Each number is 500 + 40 x the weight over its row's rms, rounded and kept within 0 to 999. Layers, rows and columns count from 0. Numbers have three digits each. The size before them is the row's rms in percent of the matrix's.

# layer 5 MLP up, 640x160, rms 0.137, rows 633-639, columns 0-79
092:519513564585501494473453566499481538494470473527507491502473554437526540448448531461497477472568539506479449442533568478475438469494494447434490477506482466504572463490518529502552416567524467487465504580532550567508540442617533491492507502
101:528518489483478464500481573476485594495516479428519441501510462459471482460476484455391414436459530445506491436487474419524519458512488512466559534463529463423494472453515531503549506523471475528565465550496447557515529515506540485438487579
116:517504565527520532500502491557556403461539514436522521547506477506486497586441568554515522490517491540503545509469546441557472471465475510480492543480525519543497525474542486441560488564466485500475481520507459462528447485531434440548458452
096:540487583519496538560485494550500523543465531542569534519513471502501471520497570472508562499530471459470544499468409450438525508402517407565473548453463506478487529460517482472431467527512478492506474500520599489498564508490495531481537542
107:502547449443496559497454503556536484532478498534540501524470457478524543474473468558486529569507429480495527523581519509562505509511497513424494446464508561508513602432566510519545500542496531504442498493491486579529483512452503480524472448
101:455475488583449484511589529596563535475452500443595488562541494527464460462481496535442533545527508477518576495485455475502469490466485475479439506465488489533481520514465472435532492514421478459491564575518442502570524466463455546512525486
098:519449532430510502518504574472466572562438536525506463487439510507493511419497423556540565502473530501525497521482485488483522521514527540472541459571578491484463541479516502409405494496561505463543450488525536479520534505451527514461437564
# layer 5 MLP down (transposed), 640x160, rms 0.14, rows 633-639, columns 0-79
082:499458493452475487531580482516431490527520509522495426476497501569519502562489522454544507485481569497531520584418474445530488414512524510557449547517514485452454463473438547519538537443490518513468542511450498441552501526481418514526469531
113:516489520419580482515492407524477477509457546491522497486504511513478476487549540499546494424529558536549563541584479502586577521470517404469492553528421450506554506490531468531501477477502513545544448584456454454534505479457506523467479545
104:576552544476459507512478440536512528519439480454495474508548400491566504553477469538525483470488548569524487522455506465439504496570450551529461505504504484548416532499468485470507483517509525484493537557532526497487464474522461468566471452
094:515450471505469540469458504484468513541529491484429441489490461557508524492480552528456438520508515468512487518570468528473525444611560477494444515438492475480526534525567551511525425527460469511513505486559459503595488579549544510502492583
110:489566468426516543518465518456449514501549503521476465490474481567467561474577578490503460530556505449554542522449514542568492458594502533514447481496495462509582600494490489440503482494494541504499569550526500563591470541543521496519454518
105:524489516543531488518561508485542452519497541513492488452492462425472501478446482511492483514484444536537468463530508472582477455562475487526402565526474466505487514426420493466513481570506423510555530542494507553542539534531426485471522529
115:470478434426478434491535483447489556567479552524435423493436429512554521375482426512534538486498515434486477489432487477533560474470512513524460516608431482445487461444507468541484487561532577510481507465549504502469480488454547471507525568